From a checkpoint of a small transformer trained on Wikipedia.
Training: a variant of SOAP for these matrices, 158M tokens, 4816 steps.
Each number is 500 + 50 x the weight over the matrix's rms, rounded and kept within 0 to 999. Layers, rows and columns count from 0. Numbers have three digits each.

# layer 4 attention query, 128x128, rms 0.399, rows 17-52,80-116, columns 0-127
470500528507516485530537539559468508475510489577511489491473476429517528509534498527529497505493519468526517464472487447445534466488458553498492495459489517502513532494517515506509442517506511511479512533471505455509518561471479536537485553523546478499421477507470521453502461514471519554525473544514543501471532508517496552516515522504556493510473527489525455515544525491543472421483
478524493481508523528544501456532446495478467446454537463537417481526498527492488515493503498506509549510487556532518484453515493472506458483508516515483511459472525505477464482524530482522529497436504476484436505503462477486484468503501497495471518527495480518491532485473536538511533545521540498466528521512489485498524511551535522470449505536447517517511513483456454504516465462547
459513536472473483536533481507467518487484510491473500504553460488484515505488459514504494492508498522500494516497481485454515512493479475486533516492509482513511483476485479444497501454521492513495472462488475505505472496500472524458518525455506494530499470495504500485506524535500501483514519489478493515486510523488522515489505507526480495509504493541523492496526526513507476486483
524549524519509491470536493519539469518529552524474473499518465509508539504471463545531485478549473487498475543521481495567509514503491493508523473545534498490553498482501470467497553511518460524499455482520515485465530536479487486525494504508528504536454521482522519471460498488472503495446451498474475533477504535526472511513496496528463525455502458506499499515503465538519508499438
505551554491491484465466518517510497490508510532481482487514498467466486547524494545485503470566506476485443523501448475485500424500476512513486561503548536507540506488539493464483488532547485540495502528482505503508471502478477548494481555497513522469514502504539527491448457516510493540474564502481539563516484522506447500492525487523492447479496465513492459498562482505532563535539
520498524506503485493502520487491487505529468483483450489531497497531540516533520498448470496492531502462529488491517524550506504533458493500501482494517517479498497510549521462489493509522503494530487521534486533521529520507519519472519460509520482537501493502506527502487504518473478507463540549497511482471507502483489493530510459492497565498522482490493463470465537478541492498507
510466484439460440518491475511504446526487519492523515488483495519505488478468515467491536523480524514514519488514515527483501500487503493446485474490484470487483450506469488491470540463459510480455518476518495484496499535509483506460517488473470498520488497493490434533502503508485536506535501492545526445533492473485536496493499482502501453485479548506498534555448510498474503551517
486481518501510438477463500474467482520519519532470507511489541512495474493539513497490502504528507460446500480499470501475493504467515493476536482501501482474488562536494494540469522510514498488477503499501480491532494516493548515506510478508501492505519493509490471531505465507540496466501493504518489496474452505528520502460485458518507515454492537490484494517523504472496533500490
526475504473531517435446486471506432516553508508509520493500476468472481505542471480481501485522496504467433519519535498449491549488491501477467510615516479542513544455519496478525534568511475497488469516506529475527547450506521462487512488494492473480515494486506482490488491510495518496506458510449444513514510463553471512493520485475545503493512507542462485496541471520454481544486
471493577475540513487464494507534481537509472501483514486511496528473480484560489457441437493523484490518421519505499509505520494475488480498502551498491459522520549481545510468526492470511522491545478496492568506492538476496501474452534554447511486477506457500499527528504531461545495486470518520488491515502517505504485457471493531504495554499481491500504501484530451516502513473480
511456473428513510527481483555528516519464557438500472493553483472465483484492519502512524473461495482479493505515495498514489436461524521469519479491497489546550507512459514489559516484543554496488540503525484493490505480540505546505531486499516545489506486474494499511503524454500483448475476490503516493531490502516527503485496548474461448473447490494502519500517505498489501490493
478505460553470524545533514467510514460519494497490506535516500515550479466492573458508539515515513495527536476511529477527477532500563495458515503495489493500469484487487454506506503428534526465474491507545510514463506498434496491541456547534503526537417495492497470498430547524470535493547505508504539457477509518516510539492506483513517454518520462469527528548497566491486521508508
523471518508498493519508495444483512495486464510556474532498537534530518458477499447472524513536514486521539489512535539563480522540525505484488488521533487514483504482498522493491515490490448470506436503529530474459517495504509475526499508488493465490509502490469497517525523522437533507496535502522506444508483501459479506481484515521523520527511475520520524510486520490507461514475
488537447481489488444499500487490483493513498477475524505534478490477518474459497492466545496467503527460479587453477502488502471514509526514531526546472446468503470481526494461503534511517541481512482465524459508521483478493502472454457490466510521519532503500518489509498544506546469482505494490499478539549494504507493503504521551491459458523491479482460509507512480501478461513501
501514513488525506462462512512454443533497535523475494512478522485501547479495452484519488516525493495484502520527505498516523524511516483485522509505502529490520528483531496512466484509497501489485497500543540508489535510500516517475454489530470486513491520527481510489517498477518508508446511516483494485526508467508506464506509499550478601513500546485503463505479465479503485465474
493509464499525485531528485492474455486537500497536494536478492508549494477492517488520518531499493515469481480482502519508482502488516456479562447486483525457455530501503469516486447474517490490517474465504487495492478520489473496470488515560496502499451468512483563460513457513486510522511454517487505458456464528495544537482495490495550504478511474520494492422501539527517475476550
507545504471516501511512503459486491492457521489487498483476507480476529475492482529549496515547517479509504547521477508534480509471485510566529507488488523456498528503503483519497515558534510498494500507522489517499536517557476498478513506535444572513473465565449515503514477470472478476509542537558504542493462491512527528528452535545502501458517493530491497509489524478512501499508
485496496465536495530457533526467531495491523464485514507536468500485465541508508527444508493502508481486481524511484493502481496477549515493445542486490502501495466464553464505547506492472511497491494482444504527495492492543488485515527512479478507480499508501548507512465535521522493473473532488472503493548460500533507506502505492497480498490462505523490494546542445477545474519548
471458554483541522541509481491504488516537518515488490530494533550513533504495490454421546494426492505493513486506537524512506513535567466489449518483471469495438515479469467514511419497467525471464500533515470510504448524506490500482476527522494454500498550536576483544506530508468529502448502492495515453487496416524509519487493525477515479509518527506520497539473489519502504499471
508518505501522528495500496479513503534497495458522500497511509552500501524484513495532476476548502504524509552518494498513519502484519517534498524508490431453493495484505490461523530467477483512515512512485508518528503463521513489513485459482485537511494514500488529491476484494482490505528545525554497505511482471508541510520497494499483497499514482518534518550448505486507439494508
511494501539540473470516473527478447476486511492527482523438535532488499501472507517523516526512550522525553528549480532474510515470491500505489458494501522492510490509529511492494531483504455508548513488500519434505547511506475517509512470483530560510500472499481551432507468505461520519567535457470426513492425533528459494478509500562513505485475477486441484507492545489453551478567
494456473518505498548509470481529470462471494487496441502489519562533498528440549513527510528488503523558553452489491544485503517499541477459496507499466495466435477535468475480519499475464483492522468485502505476502519538521512515509468487500455496533499508491509490512496463501493553514560495517495543494508497533438538505464526494522511463466524501443516488489485494498522450497547
530468530492518510479489550517549496533522471476450507450521487529494518514489541456506479460491501515473489546491502508475506521513498479522531510542476529488497501494472464523510493477511480504524489492505530534472495533529510496569521473495470510483545544499492471510536520440524502478461518501477523511480522523504486472468524490486497522523502497476486556492518528502539507527529
498507505459514521503503534493468509514508516509513474503518513522478499496513488536510541471498530485519487552521480487495512478477499492494506506491516491540493514483481488555495512502530505514528533537529495516487546509548490491483491519499493506497475538478485496491494533498501510501509490526473507535497520517516498532498515485527530495534486477525547514545513483498463502474469
497442533533498497536531534458507562516515471493481527498523535515488451422513511508503499469466535475484518545450474505457533524482524513502519520476490508516476505531447473516527448485501514495503501480474497500512433533500487550528523522565494483491481524492459478486491531515565518469518528549497490512456538493511510475480483536509520473590475556506538509490559517459493481500499
528510480503539507492486493544528505482505522493488492542497513462532512528520469513494508487474490530486486497502505503515494503512474471505524475506512489454517463479489494472522520514529535533525509449500485451507468517528482498496462471491500523536483524474552561484506502473416469513474485548501480496536485498515482495496511501540487493508503489550535475491503482540502521518524
544543520466470524504509505499521501523535477494552529471517516479558503560552496527454490521471482527500454521485548507496471497522513495472479507457541522533442499505508540562508506480522533508509532493490487550521447513522479505507513483505518448476496528515546504524539549489521488473448495511507501486489468503477504520519499516437521457502493505484479499434534514464573538537493
512556499501527495537486506481468478542479530485505501534492507538488497508437542449508488531560507514469492502508506526497461504518477466522446522510475521502494506480501505495483532549529464489469511546510469524466485514520489497475521470468487504535541431500505486516510484535480497521553507495470504491521475507505541529504487519501534539472555508483467502460476530501518494524503
490520482517490500496521524549458469512485508527464531515551535506511533516496496493504482540473505515460525510496490514494534510502498506499504500496479482462459521497451471482515468494516557539525498492452484522508483464525559516512470478501485509504553505507563498533535457502542461543493491543488473502507464509508509463562531503461461490516479522498477522447497490514523544503504
505559483476512515499461463540508507535486472506510505551507496502485517519510443500472479527498497507514506469515504499510479503506495459530554480520482460468480455507537494560515516510496481512478487452521396489513455513495527537512506444477525507569514516540531462558531491497459461489440439494488480510537510513525511542496532502510525454515523487517495523466510487536547481503482
493509478511468505448494517424478503474476455519466524466490501523497511542479487488495513491462490489488527510480493506547516547488469493531489547476489507474492494557521513496483499481484468526497488484482512528518505502489520504492489471542471486491486489502514514494541497516497511466500509459496484513452508470494491514512470492507493532498475513530528506532492533494505516459483
506465475485457496534526490483506485494486513468499513486537492546517500466496523498533536539491472466492510502479518494552476546500501488484499483497540486441488500492495489497484483463491464476475457472481522524494513475466508504480479526511477525512466496469483512502493512520556527521499546526552550469468488524450525461502471490515498485523483548505506508520465516508500486511490
447505457535413442538565526469460510444465470469528440501541532503520509485451499480545553541486562513494576505498460481518492480498518503502495505469522489466453556494503540494480534451466484484511520488454475495476478443456509509522483507510453485486454504484468475485509560503499517488580533485541513511445459453397504514511505519522463470480519492466503502496511530486538462522581
492482528549532502495561516480454487490507520515480497519497534508503515505514512554522518545507466473518508526529508498512497523497465491485510484485512500482507529496505523446523524563519495506515482490478501462511521509509483502488490489528480512526508492468512516472491493505492526527513517525470487511474501507519527492491480503495488516471500469489492451500517520499493509507496
527567548445494510472504494542467492521454523504494523497504481499442513508516499497479514506531542486528474519519519508491527459470461509516484514478532526524566519511491508508547504512488506530479516511506458499514482516546528527499480499497551501518521483517508479529461454519516496515486498482450504494532475521504479516538532471485491490517493491470488501539483478480499531486477
544443470490501490498487514551492484475576502520491506511535476509534501494517471504441531491462514506487490491499504513586473473504470514503511453500482482476486430467493513515533478487471499510490465434465476489505476509507483517495490484477492495517475531493521538498456505492462498523521470478494516475525499543527515517475509489480493492499497509541555519494462479550492480481493
556579498461477529479549570469508583527545513514524480569508552538565508514719498498432528556476434525488554404449562400552546484425633476453605509489331548420413408474433409476476546630499458464410562470544539534503471420504471441492450621512445419425585585649490612412533532556485446448419411495517392490480497529460529475531517533471589548399563577452587523595582589459560526432502
537513577561547475476470592591578278492633477625495555462497519481556469483541493475516400537475429408547520440544544494363459564644489524342508468488409644529514478501501661509375511394612478603464597501386484538386585488437362595574378486493689483565394469492547465583504469495431532648504458380547576533479477618576510588424515513550476539650363492462457511582557434510617382443436
534487442453528458563548538466490347526509445522576579474545416422504404521453613549450384506432548478579450470649481564439464494441472489445356524563513534420521546489603528476548543373555547496513507458486481515468495509459355517515507437483563514597433467465495596602559594523535534639483545498573507398559532613530503517555521538601489440613475411528489607441474570549498436490512
485511507456356547485401427479427562446469390551406438367435471514499536500491513541532543509650434529488569559382549603519545608442434517566584440506512291601474576379407429477542459521539461554563443588555457371514558432542545656358649340496458608689418493648559470508431507425542400444649396482414518542491494395429450441585449472495510679486450644520473479506507431376451403504493
559528554526502501462522540604516494526503504523494358536486450546517552481518466357566444470478423441606528392399522525440580438535474527509566429464533543430516535468479519472512678450561524537408447552463482549575480575441528559503483536525535544534476606512538509527494490561394482397424450422571433542429550573434521602474470386550505458409608482501454479547429387511591491430459
393537537645425273457505408579480487400547499605558432505507481581407435374511507532353501544580577481451387483479467525631435464497528478449495586431428537480526457405633522405554487564474525510410459525536602476537407393473651441483412659573518480596589437570514480461370407416560380619557532490488592467574488528524468614466495484561582621560462430565530429427644562457409536466516
452582592496488492423585488615588496452513440503453471526498402468504540465528529486471560548494467475421429429435547457522531494590502550486464512439394448604403491396517539481377506585666574514588474502570544655517532621449491644479580281620510487498495453527496530490506500544386537563598467474583558529373511654536517372545507451372583547550531528584517501457408461526614447488679
498453441550440479542397511539497608530547537457531446458485691328432537465493666437489471500510614494481469549593421496511513558503495378410530515524454499416552510482457486475449520458463544346491481443494471609461464441505445518517527618500391524429489492618553414457590495583603568507662539474610579538485459478463556578471421525564463507431501526499568594656389526461367520425440
468524558408417489449340514423356303498497371429473528391427545453605470628518504482380473450596436607467557441531638559432461508563452393544605459376502505532423702501468494535544498435596550476495587557448600447456623650465485568423434468577337386538430490514619559659505403510464488398531373552510418473485463538538479481406498580510486468452698557569483411455530342510603508492554
515473534515487466449374629498463410508569543563542418477554500478495470563507513492538503533576531524378478427493463606500352528502384412538402497514545507580454503447533503396594558515551526570494557634479572439505589480454478527521433464502602495434421614444512365556273411478557593619497470467529463508590484469585371431658494456530447459627495546471432477639550539384361398582499
610486517483574449452529584555607462563491438543488468596462576488491463502496495408434530570649515546518376471597581466523577487568523483514641549446557596551552525592513531473517562451451458547473537491456582456509529456382479417573569519419474496512511430499478525553428496370493507507537555490515532577470563595468589477504529523689465517550475537499427442468525480649551645398515
556444458441477452422537476424549530560447620483511489492551486474525478402531493500468484473316478495567476492463536495576495404584488476400342455553556572496506407443457476531539598469549456538504516499499447493565450566557578486532381416564676505491536573399476509493474519574521429449457461534516465442431427472542466439522531504476525439508395343501483562460529535505489439478534
555503494468536529446598431551486431477436509501468537469652477598531430530421562510538463529486557485520517460587487517498503431466551540568567516444511496495576546440573541517518515486529546522523533571467535488412491441391421448632444599406481488541392484503484496490448425441493510497463562527474476532532438414480496524508487402509470499529498549498541523544474564516557494486547
565445439524526485467639489341445489469500417478467469524575434613540500524436505550400426455538495504611481393557328571586532491447520440508452484501569387535500544575486439368621580406558515466429447521437457531649545504576504621500532351600595525639516636534284565619519468552490406578493438508511479378550381563499433472595494674620488438523536528470639487501479592449473405604431
620610632413507545415481425387561537602370469502499624467384485418568563480443483502436576651487487605437636523482522468578602555649581639498723649556458489523469505493501552475456503491550503448569514418420563583479510418494570408485458541451410500443465579414452480534472546525487394472597458570504541507524562557437581426394495557491515564460457606533433505417582520554663507573534
472555511530463512534506523532493311577520600507392387439476582613517461528374380496485489453497595504421425531437421413487494362491464513511494502550334553400478537398578571645448463549492471543503511497515476509638550472553705572559395499530514590464558594581452484409477464466556369460441501611322448534452594521546534472544519661599420608513468535421499516469487476481511336405527
484503429512625378488501585598342500439513513476577510557625395598469462485535386494505533484452522511465322471523564579569405356488499483460566501574463618538360488528522546480529426557499555425453534567581621412364398490388541584384452449530470447410486482480437512276541395427396638553586505586469549498561502555589552506596491420487552605610542582570567535562453565510484556330508
507520472510496514472521590593500537498463425430466376500398569455438486379472544511676533491512574371465534526528435478533405562528399492572590420553454538490532542477449546505491434619587520595575522487658422558511588397697556469347649633586510676527492515572462484503303550434545466539532623468579597630513494429498596600622371492493554551443485555526463530444427473431630551544450
343407477497525451514466632502497512519519637467518406545544474594501459555437491507542452466453509504456453668472411492439439581341457447443532448466414465575476421499508519455434531529560549484473497558446408536481526434603518560456409419502560601437475632453519573409446560576548597372455576472466403521611412550443368522529402472512516463546550505542453479608423373423461430507400
476558552460411433532486536655428490528472442518496451608380374523502472572529543324495677491510439462521472411467609524516502508580416539490497469512459569544526414485523442580639478473506560569407524561510536464655375528512564520482608493465545473604475437478591496570524536411385520491366498430433520511533682472588583556569480455549544505589528428472400486518483470489590590531492
427500366468526546474547488494398485412464431430455486471589468689494546463598490542479471451584503455577442587439524669473543484523465530511442453494519459539446429532504467531463470402524521508530457574395498531515446538623599586485464286543545494542473525491404489448494450458551509586555540538499577555521483624570566488474558384444612395495360516481525472481402377497468294484483
643491470451470462446516505512522452520492376600584486501536510508496460512505503397463655509566511513521566445508490423447494608524541495427323386504467493616480301418395552456527510367484459579547553532481438441681563427585491512587492505544540531589425515523386478486473454491392451585436478447466478400547378615553614327609481455585692419545455415463361486368394513492478579452434
605393567533520550425372433519458447518457407569392431482442587588432506529495489536428594468426537462527442400478496494470500534573458476512645655470478581523537502441377477507515468537590427471446486584565497536465453600481606493502391566524497495410529533491442541420542445533570544400518416498481532567502418493308462523539550485556497434342530519442572468537554553552533445466435
446333497468492566474437543571522448366557528488414515451539505556451502517429535548606404486508447607405586639638539497494402579537424560555577540599460518522578545575404561580396431413437470585576579524464515425342530474461487502520635357392499504583426450466431474523510467467549459564449499470433340490475475418433332478519559598460389522603460474439472561549635487441410495627542
529597452384515519594460697505464522413444452430575567564535499472464612657490496461527531460513550481460533498589441454486475524417576491481519564504500511526466590623424507445512471440455571408563539470614600638450600492500377521366542536438371504417417422551440492394534458442377619579560585557624565514464455464402509560525500394496437591505514508525510528523382495545526573444496
497454463599470599569499454440579486515508576472538452528499559552470540410575505484513497506493453383520490550356452516525639475462571551455580482392469495399448512443463449558560586544479638474549401502447513415503388528516570637553426517533540556512632532432490489568507477528450455440470541472510498515483618488482562582433537454458595489510523472494505530329517392579588470517537
586444606421506507611408523526381444504448397510423407547521639368460538544420506483585587436501674479521475582525540502448501562442434412569515598513647534442627621595400520474458580497580465569474524537547468419486362536492539530581674600469536474470597551363637534477516568470540503356488490535455482511529527412484424548536490530610483387568560661469518426556565462583574532700417
698486534455494564427547396464557398446530545541608556447521636588517437487461553497410511521579638529559535501499433479528455506525540580429484557493543556462513544416416434565467488492449481615532509481382525429520450456464552448536466401485559558527492604501529427554475570471513294518486476555501507515479503492484560504512619402460521464481291510464474541335592547481466469421496
576462471504510462476546441464518476525511592499452521563502574443608479503555495568575518564517512541362547456482530646456572490504639572477502580437484481523529509446479553455386599527490542456513567535442489574385461437413500528638492504532461464404548512479501460490480571497485467545509498492495491532476452489512533479482452447542582640527473581558459446493550617548504560527444
431572457433449513499574515567482493479368578487449559474506541444525617387483382537549305504533596495486603475565521471476486537441480546486503428437447436485494513461467585489515567454493499545484474451488391551425573439539574540543465572522466563497544497526406508542690460469581520530471576590543445495525386452418570491492498459469464480493418509516527492408447498552411426455508
498583435545408521405439494582521575542497540547438441627475438508418507541539503517461453444477508497579459536465500436552560550550447404492504554554485486424499439527540482602482534533453490446380387443448483562573438440505551514472498509458501580560569546534556497402544454527506476378450478439443466449423542551543453520433456474418483474493493435576553554487532542493552436438587
545502445524414513413431540520548479413386524512487626521553541462376508490535581521492464495439545512575421459556412583475462555549516479624465646454584540619568442540342523462594587454487454536434484434501464593497527532500538412531446501487529399418636516559471513383423480621460562468492543493578575503451372486417395431472560469421521443462445513458606460481429695478443518570398
433599520529423518618579515558563462682497527414646479484501480447623450454546476573688637638568474499337516476394597449447443535487528585521306354499537570437429453379411536536448451471519493542525478503558493578427532549551516384614553643459408473426462561470612519474521529574523460557491521632652558422551418436477581402617362375494590532576415591535445547566487473366514553733473
446531501666496477607485512486365528636505496457387449504457449495545514447328465499485603548483666421534431477456437388459501499487365427476528555517529516440438559587542519538449559357557514529438547423488518547614463455516585543373490552466485469474466578525397457500531509505547537440594535529427569650527586560424627602458492493542442563517541460422441554441557500556574447526519
505325514459543540436424531429513532552515523503481438560483497556468549490498572518476485577524431532582580661536493437638602402407533454584642460618519490551541436564521472562514396534472540432652472564405598496488461425638441515495540460489551558507427468482481485394467544497491497435484623586385451596608494480341553426391436606447599468475447394579426549411452471525443567430502
564505611356623472544536495500436474447405433378426543582549498621594506581446429537598570634520573529440399511527502504436588510469484558543621546495510490588438433535461560485428552567533490601602547667398539404298348461419555441442477402449533461447483506366439509609501529438465542502486498514483466522627536544465508527491471508544484499584457587541493487495539506475664590534389
445501508557510465530501463535440495458556563539462608412505519531458411480461496561442392617525547506382496510568509425638349509669555426455486583460320562537421482503475567545484442602417480505475609449535447477468565484541500558447373625496372448565489545462477428504369493513525488603667568479549499540500587481491613502428579600455541640527532411648566526306723491456435456605419
# layer 4 attention key, 64x128, rms 0.406, rows 16-51, columns 0-127
572430509505511559524483422534504487506492442541568511510498486556610562579493532499551507470469468530417422473492471461577559489477573493465519533491471510503456509468464493471510484522410478460527529420618551527453550495422483482523470559554437507439520566604445528406543514559535471427475391490560526489498512480578588510546466528531565468446533399471520436485456502484523458478510
368539549520594470453478570614625428455579446586397484510462510385547420535442448493499517483480450515481515526634543541444479465539489604435496507441441603470511603396523523656493479514516416501553555523431476476529461474460502536493426509480502504536480522405445518585371461587439502580537501436579501435587505541518516461477494447505521391511469506492475420542479509579455531454422
520546441517519503517570532496516515510558458417512555464495365504462504511510521430404552585464541504531584525587479479458452479500507475538469560469520584486468584446604473543518577406593527496568540475455523467528481477488422528593473486534481520492448444478468583554536517524433522557564569475438554512582433500532443509545499488462476402519447472488460528528522527516457442457410
399456551457434498473441468524429542490472404509482473488426507576514406444437526481486587484575413531498574541458423488445456536533478429712544402570447428400458498506488597407431427548595603484535467576492550495516561505509526514487532443458512513484484464580398440531484482468541472493558534542503445506471511490427473573522562401517486530505520420395556417523417511449521493611573
520501504544437449523481499594514497480468461560482461494478472528520533537414437547460525546571445435540477498443487587533535537533562544457496519428546449463599553440554464567437490441530565550519520511550551468541479536490517558535502512449494508502518598493485489462488449541465640465414448504492511462509526497499488489485544522540452536461545500415498386597414517585603505497522
447522453558553463474582483585449503489501494533450537514497514497452410558509593482451500475596557417450402457469478593560556478495479473440468524479451560394519422474605543397478578524489459506536483428473533387522552441506467514464422521499552490460454496476485491497405564424570462490607517516417517462393498445550461575576507558532572498368412455606511445444539552412453526516489
528533482505492511500543612527546470482535406564489508541482407448607623553545411549473555470486473548532488566474455597494522506549506517544483442544463555526498496474545527533419545593512535502538554576508517504474548499589511592459503488544466502591497457450534501414536584585504480619521418475515513483479533525512546469445577437476487520486463491447543427483484550434525473524529
512462463582595517458447504418502541516562498524507492496537546521438493519502584461548460481423559475487526467461535461436482538437531461418436464548489483454513510438545413430448514489516530424508509439582498498566569415467546530517467602456389465489449426503499514439544488510458506409599590476538485535553406467459490509434566521488439469553571549545529479542452467570506607525446
549550658479516509528369523447500464400561501559487649481407537505639437511578515402443580530531464433456505530475559501425459441474501372458559463504569439515449718567469605540519493494543556536504473602421523531505526526508479444472536491538502596556487561478482494467571393529517543549458423524552475453467519487560471500442543512494465469432592570497536443516558497578489459546518
413507490468524435511479534520493460490567499410497489430465447458481388609523486451432507445539517430487523587524405567500466537568531443524453446526459472541494569479472536514517507488544469591452467502518495487455574379457539461573499421463569482472497579539528484447424435464518446497582399512437469466485466543519444473570575480534608462590519545515482456616593478495481590530426
526559632412519412527459431524480495518519460547482488483495471536467539517567515457526525503469519473567531470493425480461531458494426537454533614576528465472571498560619547588464513519535438514595574410494584411512501507437534461508541505450487555503503593519609449494485486478491495581484479480508576482520456549448550553496493595549498494451452491556421439518484446520520567467420
488436477486511558424542510520557470555531504486556480472524437473448542446452513562428465492534507421504540534473483597525593470546543567496476507460434433545515450477471483518495496509440450541420523531461475471585477541473525488521529496548455459491574496447485530500544519466437537457429508407464513438536555532563491452464482514488573412599494497504506609435460585454508429488442
469475447526534528469471488496510432463490493500528543485523466471479503460520438571488529566452488514512490476494530488489419580553560537484514493539520493401497511520551469479507516412473467497526509541406405460430448515466449471508439499511469587480524500555533487464429517471392516494492525590492555582486512467482441541549423559538426440545425502453503463499521535556520549503527
477470516549487557502536432465416416470516416452623454481536443522506492464502483590368454554575590436530589483573437532542486587467552421517479523506488510451464441553455545401611661487552488510583476492544517545626466493553509474497448409494546561498458562443435451554551487541526441536485494489490489513472447436556398396510552469537477497429546510454504452567496497475512464381397
569566554472477469472492480444510525505517499514466597482569495544572502407480514512433546538521450483459525443434541463452579468522478467465558546562432433521468577555435529583474527527475559439581518451468508528454454496449584466457522497463431446550533524556523492515514613572542515470547491439532504561471507512353540437545434484618481482525417419489473400401586532541604486521540
489465612508475477427553523515476464626438591493497501425482502528524506530438460468547340380576534406452430498445499443542505552379459513435546546611400545408450534520545506574449505503490540561475541517452458505506486422486598549470482511470516508460516569516417537444462497431478473542474424503476489475520541449554493462497560481472540462454498513510506471458576494459538451425537
456448393480532504538485484561375366540495426604479460484567395492537517477614443542523634513402567440468384443498427516600525350478462470482478495459541527531491466487530423549498497513534543510509542547480435526422548467510468458410469489494483458419434389579533497403458482477443523545550496596519559434475546501545494580507453499375538485512556491483510545539562508481483456444548
492495464431467550628472542539591551571481516465483451495447612463338482501481467468564543521592506490524448578518466451458573550441450548561529449492469558534523477495602546347512455590557456499477563407498474458548562443580559564355525441457454506589545488577494487478439428521514446583486492491587493539505472385525531478555459494488523528583459524530538386472511522554590555522538
399453514471523454492476496517513482534536595388427456460554511506511493586475418463503465494507520540496528546520504551515566502448472365495427467442487517460469456521499518507551513447497556507550395557519493517493563330542432482456540458508548453431498515473498485393430424506584479484459512453521480477601479510578535479406499566488454516608481505452467486577452556508575461510527
558518497433493447579578494506492583478544417540502442556468471459486433453489446477455602530504486486473438428476522485571477514518408514553484509477526586430462534512578526548496465506522475547541517468457500464532482523494448529400547543518543499547529489524610402479512544446503563527398424560412504384481560586535511516544501439463544490462505463573546471536434349534548559569424
467450496595491502443520474573445511508508406460540513477556452510552479470401408495519531465511557487555488517481443587529499464485501474534483456445494561455524454511493472501510557559549555534482438567528579492559536487545442557424426326513522567509531534443472538491511520504475506605538517550434513520497425421459476484418523448438544454591475459435465600450399473491498489479607
516487484530564437448529510513453460517535432496480469428462575447525530500454531487468540561522500494450532404483402534571504563386545490586458443454455518502514510407528496453593509496464407481536550482412560535587483473562449506589546490473599581555484569484520564487522487523428535581544506451490472412413517555464586375554477480476651437550375514415380468434428473480496506497385
498468529464429596484440486450427494513462410618495437468513564509493422456474500528546441426462521441476417436501532539511535442506532466480529477533477494537461490501462499508516451482468540475522595456462572502475488542477573491489489487484535474489610531515517496423552511531403502371462464461529604620504469535510451497448548560476460487474544583419529524492534589516527552536463
456507584466472541481442483583478472591553527388438474398494514543492437528488467518516429438386499513558587532576550441508339555596506477547500503580570439483582500531464589537514390567534400452588474550475520484383566549412449515478533445497523520478430424498432528564532474473587497480533483515477522563534562453423513394486548459441494550598449473516483552563572516454525480537478
558545447536537535542492481464503475477534484455482579513562515467496567486582496498569495583487468596506481479570442447436495461496438429467594508525593489500522483492520452486473445507510456452511441465544448503389567445546474507515560511412441430534421516568490488494526484534491497577554582581520542580507499534453586494515453500451489505536620530465547477584452475545481546387472
544454511603515490522482500514506566490426563552507510611591524515462511444440496574528455538500483500480477550489533544493592496522532525591542489477489486408473524504471409511487454563536563548502476487537438476567418491562502513512411536533481516450510496455529509565472461523590479502390395524439600467510474521505571487440478506526515489379461469448475482458507490450547459479585
566525591452463473624512412529430544601492520417418396526535547510546371509518595489546553502425570471498454533455533474465510537517393488488486514481519550599443551575539445466525475463599497495488482509402505512469449579518533437602633482496479512521513566569523488545520453547464548488406488496481487594600458455460423484452605567532428479480505567572485445571470518539486569560484
486501620519464512464532469486447455576541500503527581510552538481529510431478577542543536538612492495494516502516564449529537507562483564554484501561417416450487464496538585544492553475483446483534569513541493482541463530500550532624429475455526539469532546506426562532500485487481493535547446527452578467450437451433508435497540528537602407499428450498444576377521520519484533534459
481540509498543460430508520498548482517458484519509492487580495522565534520536510558505488541437598476451450542527488463476511503549504460460520430538463426551428509510529509437424535512479478518531499473524513454429518454450547425561494551513532510476547479500565521543497498555482490523545412510574533468509539498467491441556415498540450503477408583525485513474487506520501503596578
480579461538461485498489496501468458481460499422518535511527570504461510462495503498511393479447508510457525533515521497499461541422525470457560517530554477492500477469545585492382454497485509527454377438475499550570521488552512549536424484512328456468481454474420512524486496551487418603476514562520454529490542454483527452491447503479476464543460518512421577435456504478531477553458
531407537502478454475607515519506538495517500490547439541534518451461546506515473424445443497490461467463412459513526522590525514497545515437546551491476482489507463536583490470484521514475508510531518518606455522620467513478602572512509456589494460503421480522469387441501532535541481439440472531423444483515524473478539560494578503450457426511568434472520439486473520479483475495545
491555414419491531483587497493482577521506424504569547480464526512442553541516540542521387481435478514501476507513461529460487427508464472492516525502466475563558517425457490414569464587482359471431454490570504551557478518552475476528468538588538434426507545437495417448531513536437493488470534544544484624468413538483410435508578531583515407583516564482430550471546563580441522471494
520578399462547444544442452460503480453500585432548565485552440436479449566459451477601587424484518553552523549386512453553411502509529579457425382438409470525410540361527482458469522526479484600454552518469444566407450486541484531495470621487445469544558415541426488516506578465573532485465490493636493533439578431441499478584468455578644451537452570471414486515404514506606585612494
543476462500503449530580478444404487565427476518500510547488441485486389490396469526581500426611549470454502440479457531491467513545451539472499527520465583518508539512543450509458538444521632425641502462397394516572453458476542466462460540487443414624523484482498479436506470495518574460560523465480449552524509447431507504483469552456417486478553544481454512495570520569559463419466
553494548478545479476421490434449569557508546515513483466469597550480537463426467521486488533450461554498523488543512517500532613508450549614502487418542436504538353605507450512606440531483577442587519454444469441434502437512500477471558440441540569426427476491536606421505535468526459458496609479472502504541513500532500556450468475467484528560519405473472559398505502547526414474597
543483557456466435504539438509425380534404542541444510512598527596463442462512436555556635524461554552498481532546524521503546447521442453514538486472560472478450497674419551593504528465583504449531480592499573498340462505488459446483563425487491527445555526547503487535450530557431466600496403514445533457545501482452473471533445498509477525558430570505395431520496473601478455513507